From a checkpoint of a small transformer trained on Wikipedia.
Size: width 192, 3 heads of 64, MLP 512 SwiGLU.
Each number is 500 + 50 x the weight over its row's rms, rounded and kept within 0 to 999. Layers, rows and columns count from 0. Numbers have three digits each. The size before them is the row's rms in percent of the matrix's.

# layer 2 attention value, 192x192, rms 0.097, rows 39-63, columns 144-191
096:458460446515473512485556495549470563480520505394459460476515466584405535647558475632437622502518470424476494457516495503472546449509590614533521
092:516499461426588459549481515498509474417497487508465479469561448488478506499500454464580549493542528489483488544468434477453479485562454509517439
090:542450480527522503539445495536403455622505465532482459518473459460465491559422478468537598496530549580420454507595541548583488427522521550511610
099:537528520498495526482533568547509452518583479506569492557487474476486403411426468440472545498495556511507461572515498404531545533497488511472490
087:444460506554414526543489582458465548464542493507482505524496508509544546425424495585537472555551563484554549518472380467477554447472532458571480
101:626537479474505564529362422642499563539521404512540437472407435519418519467567494540517429493409509519448477469474513500517486499539467527455528
093:505509471474551489409479364472550505540543547485486487585531529470521540476524466531482452458375502433477513452495455456433442477509515480559479
093:487490502419528488551523447480561470477532496595440525513485466518602538457541468508464491459539484510496548492467505481554476515490530389611504
094:488444398509594521434463540567473533518385572573518501560532516489516499539491454419442514571461520578431417563517530412436500434545384539522565
098:417537490522481525459442467495442385466484455541486517537466533544604385457604515384437576538492604474527523552561551509457472482521497495507487
087:526465438556562537494491484542462556510487502604566514471509506442498547549483459489536447469506499472524512464488514457581470483573540564510548
093:506538509423569406550545501562575507510441585499547455510430402516425440524467510494537471441514573495484459492537533513522492484499540514387504
090:539474526576520494597448532421545475471480428470475464457528467557473539309545527513509507485424475467562475503495467416554468509534645522506386
086:436545504476657405484481411535525521611527461383521515523512512443444563554506511446559495454486566527512504522533524486543496529449445435483500
091:543487481498414471566639538503456571577532461592420536430498416578522514507495518567496462471549544514536466525470491537517418495520566551512444
095:542595444505577462504451591517379411540507532503555559563515576529497447438542550505538532571476523421455528446433487424415546447534474476502569
095:527467520475465514536534477470429521413520486551518524565480502482513456485494572452508585494503455471511437338604436507490513524436406495557430
102:491509438472489512540442441526509508496482513483494487462423446502493519437496417558512455445535521457470510450520519421494540474616490503509477
085:491492495527520532440595473515542520514536461462451481451544568486442430491471466414446544432365444498505526425556481436447524427482496510512435
089:491471474450507518517616432457564481511489517393535540455557483489426433477516453521450452538479580560514488509525531526555536521450554577480484
093:482569508579513521489484517547459442547528413381504513545560561442505582509482508476451521502481541460486451522511502516521492567584539450594474
089:519539535508560486525369523550513517439549384522472504534452499539510468440534490393568377483564474374464509511522588542433545493558561499611570
097:463533472455513465499490546568509456514586546534488496498551583520552492476509516531462446436488448486523480513507548552402512488475530590461577
092:481390469492613517541647562524503502490506480519499507473499476557559442492574582457606522556506529479483494542513474437504508495451485515443430
084:601537503539535432481545444508534469418487524468427461472486471555600585431526530514488472405506589464440504514473438544490478538508523497500439
# layer 2 attention output (transposed), 192x192, rms 0.251, rows 39-63, columns 144-191
092:507530445581477515477486506494575548475525437514569422544402486433494515565519428483548484555501538541584495537612523406520434495529531523388574
087:600459441496560491503495520480489569587639505518430511534442516533503458535512467428518520480492558545566616403411434506493583529485431503447500
087:528587556551473585481515490532453547472497461423505477548540480535508481517509482529471556514514494578468421593514549533452555485524514449476430
093:421442539441488485481457481431495533506582577557524585484529541484471478526396482536442481533507583496472437449521456483496527506574472535519522
082:443455491473384466454451516484521415466501498445529477488453421506518533506509455560590458517483467418549571484497484466402504505471506435519552
098:510498417428597553442495480575545467499500517527488476482507532546549510474437549543538473504490599474543462514433511532533530494543417564461482
084:454458413510512489431519416486451415498523582587496504586495469486512505453532479553540357444446515510478508498351481555502492414564515546467506
093:564455380448456331519565544489547438592484467529531469418468468494525479456535492441529512535509496467585556474510468580557527478457497406484505
089:586523532582499516514557465526531535484430505548510445537487540551566446513524393474390506521526491428452527539461445461468550397478434541525528
095:505612521546488531438515517498481497463490597476498537575413482521453571505397498466473547554485633428473398505554545593515497547472470523574516
083:494505529539467411484501546391506541524462440533513359499584598404593513472511452465451437459518460504535434479488488475410511523538485479467447
089:522514497360435568410479442492483460538465448574545529437502422520537442555487485465563534501551485450428520403419505521463504502456461431456467
086:531450453439538507519422485477396461495505554406378499482510521476506516403417565499531500505513545443538465494456443418474535531517603497457539
077:501540492499510548426569520518461455465511540543470582547555509419437536454562602549610462467644543475441554570492509478465490529535492558455547
085:516444369485544472419503534472477524496530421467507492471441465480637540480555527463497502545511481559556508529469487495532461541469587505471487
094:511494468538417565547566565472592522491404505438388481490478533465500493547418502441492528451515592422425487510473496549474534471606446429474438
094:529514497476482532496461509511393447500453502433412512522459504533578496497581622529504506522551525451591493493564496508407608472514489471524460
100:512441583443501510493528447607514499531468484497428504476488577504453478421527481525474504543577535493538490439415498524530463629477449547382481
081:517515559503624563374490566516561479449504452357514619584462432548450548520525472517432503512405483544465441485528506464551481474512559552509457
081:484481533486491571526503492510510545431522484549618524477496485543481484583486506449506550524468500429442614493510530477466414463449537593390519
090:521556446579571415499504585500515496433582452520498498502488524382588603517458482534519443419435469569551521593522413501476505497508552561496567
087:492479495528551472576453534483444474537536543520412456527476594420526458510405497489470514474552589349514588510490537508465618434471535452473690
093:544456520505574537486479556527451472528496461515454457505424501496525487494528373528497427508518528503483502623457464489482460593533620485513572
089:461514569587445481547499511463458518394418557572482527429478467513463469586512428485507463662522497519495531438520483479497447504553527519530472
079:490571404532451437495490503445544464557551435591504481400483436507521516494430568515495439507459566417555357462491459491466504464494544453527448
# layer 2 attention query, 192x192, rms 0.103, rows 64-104, columns 144-191
081:494488562502380498497487574506559421506531557493403461435494507517546461493462377609489452453537549554447524427461533442525621482571540543519459
089:503498574424504455489517543535484534547495466561550532513523546503519567509512531492502488548446650460548600425556539505447502492524522461513514
077:459479516374422479489581450565501504526570487495471475568536493550624541528551466604515537552518479509400517556518596475505491453386455485409469
071:550473456564564539531483556439448574488414468575518410550572488568469496477509459501545421513485454445557521500578458544437543504530448493451499
081:469446536420461501466537463539493417569431461414453526526510414531568502512526538523494606478421498488452548543471519490534513502433487485498387
091:487533417521499464462450606505501493471492479574518510520614554602408472588596515485483496514563468545513571492523516532514505397453526531495550
091:439413497529552486488583542439493505467452457432580479461469545449556463495487539526435517530530435499380438481503406509626495526439473469490548
086:454560383474490482515432533493438507485387480506437487464604554531466536573491526477486552523546500423510518494484485475454480510589499494555457
079:481432411505551520517469523488477574516517488531454507457593422514420493593522512471494518515463549529437526543501461522472501552448551504619568
090:531369500401438560574543498499400537505477538576484504508481520512513496466531495458485576575394504553525519568541492518531487556519452476410534
087:557547577553466415470516505607388439510452397511426476450410558554602423493503467515474513423510364535494474481579548575535491452546469498479468
084:488517468526475506480478459483570587492521527591557607495445425608502509484505419512515487478423442481548458561469432385617629531411444474441514
087:498512504447526542478516503557567542547519547582527563539432454498441439503506544486535479544466537420462487638442480466509505566440498471507509
100:473500487547428480533497440487498588440520436525601446610634535379471498549451509521444522511587504496576480560513519457549526493454506506527537
074:529486565516449468452469437453505491525505537413472488588504558498482422573484503602528598581448437535494425495443631492484430508469529526529406
099:478455488480488457488573529505486533477523474499467537516465457508518431473546573575520472401420516550476531460511618532531548536496485477577499
101:588501477555492456419475517472513572418541426552444471496458466522414445531530457558416496412480446512464547483531364487422545554615481443538532
104:518399528531619468401541569485512534447486444500482457593518492489590533485528458461551463566461522487568525507511484537506491508484555490547470
095:490544568510491527575457559465368480473468561404518454413527531433461522473520455451507446516515495485577490427572516552508579445506525523411497
099:533521502440462548548501514556495572422494554469477595558455541470487497565612569467527490502433456442484511386438476398536514634538495561422460
099:434533461530472532417580616438521446597538539466469456505506504555506471531498478566544473544577513465531493509485554468551482537571461518434536
100:578425423514561479482541443521420485399561546540538439484529469483526474485514531523497450558584473461431404386569500512537418409500479506510470
100:418458533552555560444487392489585532473470530532480496494494557409517503621444432512523529424566478500493449547425586509506512484477437588411455
099:495591448421439450454535522500541526429560479495439564568475514521559499507540480558519506565520473471547499531574609419433586527395556443448494
100:506542576517473463572489483527579520509510481516402494527500490453588399504544519459466429459553493532431479557523406492539442451581549527553500
101:485440505537514502540416594528534531499575607459438471461504504485565429410475623599552560556462535475521484489500495448547546500517424441559543
103:616529603556499446485556493533572446438530475561513517538492471505540379604461533472564521494530386406545457429509549524619503474487451491498529
192:604468518513527531466545455472495461538581447538483494446500451544393461434490545563553485519577381498484445411568504473489479584553488469530557
105:579520502427406486601412433505569520455601460503552605454465595465533478437552523523533395530443493552459490522565413534508555530549521440457526
103:553478541483496528448524526488541430555344542508607495499503448472486498577520550528485509595485484576491501460577512558511540502447457510536561
103:561497521496410612460427456548629572471567526555472506550467519467515521473477456560585489529554530512546625448533530486554460512504511433512457
101:422511572466448607515533566501433562493529464536525457450535500533544395507474529430564536461517585462498514487560459500593464600525462492554403
096:480490410522424502458530408491438491532531451494473471533472428565451465493495434485547516569530590485516502449463529415495492510549489552457450
076:558574465584545551551454517454500606482474468515580525521588486492482475481469546394513452446501490477433535492515501542468545408535548489467595
086:507532553481500356493449493573487518404402507609457552412498514459511513554478525445464521425478569492513496463450485558457480586479524434493549
082:534490489437492499452526481601459449477535517518527538535512504621533524507476492567528560458547508463392449519564428556558469372557483493474480
089:454512408528538502455456532536503519486507485490524511483496485449580494414524473551566510457380521441609539429535565463453491567459573492497370
077:589473505550545526532508568415563458506517528515542370525492442486445510544463553476439441590484458446517585523557410557501446465505573442519481
098:527534454542608536522483462543482507436477549588451506494426458540415547485552477577473645558480481555501512556446458455486473531524578467501505
082:504521497474426468384521460587486465453497493472554563554525493418467474434385417520449558526572515537446469542460519550521531552497533510530600
091:528549476520596552543605398516496453509510507533419539539498487525424487571550521484490451530550525530467597460473575522441453489424574495469435
# layer 2 attention key, 192x192, rms 0.0971, rows 64-104, columns 144-191
103:536484570485510413563470533484612559493488574577458487444560552413563436502503482565457499507507556507525555499516531516476514440495582551560481
101:507414501474512485395539464551503466491454559487454508499502457516633498542509455557553561522510422569451410596482537362513408539454494507453473
084:493548494494443588441555470467533467577554526435497492615435505467479460496519413457421573587522484486456492498433497485452522415512468464520440
083:530473439485562564488485556389477422534491459524523502480512478485409573610559564494585489497443487529555448454498432470470488580496504492550602
087:475542432493398578467474554493515530472456563460407449585367529514429522542530469600413485571501504450429518508426412544537478471441545529500431
097:517612457561404533528489467423520424539402581546419534545514500462476481485457560572543533498418516553554482374498478455436513475542520469542568
102:526501461511490419595488494489459533524554465467477537506468590464547538495474423421445446517503546427521566526504484502433432468471466575559444
091:467442496466500604434470343471547496536560543462446447458478491470470571461556598445520502487471432528467535421389455482558465502508470524514493
095:497494543542519555470483552434472483596431479486521471508536415507461543515492472450566475512454464567537577438562439530496502469511467364513551
091:477538515610558485476553480525445507506592541461479497512415459490428493613453500517561538419535439503447491528444500494575411570555443439477447
099:528541511494476514480499423529521475456541505420593444546475513425555541454451495544533543481517496518518479492338593523486484486527443555414530
095:485579433496421547538559488558566524484503535522592549498595408447656562497529476476586517542520438496497473558597594468501438532478525524434483
097:529539419531500594544608495496416485586566511562490527523476439568428486450494467452561476486528461459562401517480557515489511522507472522547502
102:640525566500454504504456551510496461481513530507450477354532512447510614482532521535564485428514446546524460481457387476477451569472492467563514
090:405538577504545536543480494551537495557523503483511560578572480507489498499552515509536516441510579569500535485496468446455465401508527508480443
099:492473439524538567478588480431506532497571427466532473470433510419414534490476511496435483421588560487546496456490540510484536490536458489528484
105:516485509459520515603392540508517466463598508530586522575549457460523526462541518500490452517493410515539409501471561483504442481427584425484510
103:530418397469452576479522505544357441525586519585513554519484471583458466555423523492559509475518529510583482487518436449493450479422420522466493
095:561453428462566573474514506513488475480416470505582478504473568496491570563527443535446440493541464466353558489479470561522490544434503507458568
092:529440488527567387519425497530557501519408422570527571381491501493472515501407513523511488407539546386478458477674431508495488500566440480519453
121:448527503448481504465569492514563460501602473452543414520530492530504568512422502508493531521582492649530433580490452502466543509508443524590447
103:484520567500425527539511422422515498361500516514566433517434591499513495505522561518491548511499585496568453559547421460471502523468427444413547
096:507537464524524528438522483508510502500518431480443542488528498447439488443538550519589362489401523508562524410518521526594504511466486541542537
108:536498416511520458521436518501418528584487439565610469564497432536472544479539516451521501544500399509509571436557451523456522499437530480517526
110:572439463504496549561395510449539485470470540542533488523517481489456508485558508533444521474408411560559478518519511519542519495447461422476532
115:531464441381539518533491481486522552493506494570499534538396438456420472485519509547454472477565493473444576409600487526469496521535620542568479
101:426467488528398512515509582382489484528466513489450415496442621517512489512486502510394461465583480522631533479477555504518466362443530520534458
093:511562445517439472479527515597500469448513392405474473511520558579526432438490416486555470485518411467491468447473543499506647450411511480541509
107:570494450542466398484489453527502445475493451501461545605451501535594509550495444540558542539555551533466425592442470486485476516566454426464474
101:508430517486448534437424473474469461558532477529499484501567530441541495527536467491489400426450537444553552529499476453434522577531505470554479
104:514461520519515452595495577342550535482489551440576568475449467526505540475491507427464463521453411497461494478401510486583552502503363655546500
109:609544510495498444502424493503432586484469458441443484493449479483419443442411501465572546518464470491606493568492498483525510478479474581607587
095:499534572469419505566510549522564424500484545501469500521451559451630421522498379557426466461484501520470523360484544491514595484505534505475506
089:488459483493512518500458589498516500547425444596474477434547516487451471451498541420534448477417501471626453474554454544439532550510526450546541
101:546535483513452497511568562402484495515554504526403434565507459579446477407505515550539492549469446479525550450557526438536439509485523478378499
094:530515483504432513471557474510456516517457483494606510548605512497555542498565524468535578486574475495594491463449572483533430529519360506496500
089:530458462466441485494503380460530480436533433559498595532467471570484536429485519496540507459522505462372428498451531485509485546510537557544449
086:462479402536588536498486496461432514483540396516475510520510473489474434487590491494451429481478402495496467514567573487502529544564461451479544
098:459468448489453531480507481500481454536520501479593557532506504498491505431493469571424556388515457416441492422543442451506545429494529516475568
090:430578487578528523508496566444509570515524588470523444511509573424603501597467482444513545468383548453510545508475568440490540454542548518440435
091:555498507470550593487479425485478416542485545569593457545441486510601460447493510607472588471518537533423479514524575468458478528571479487522535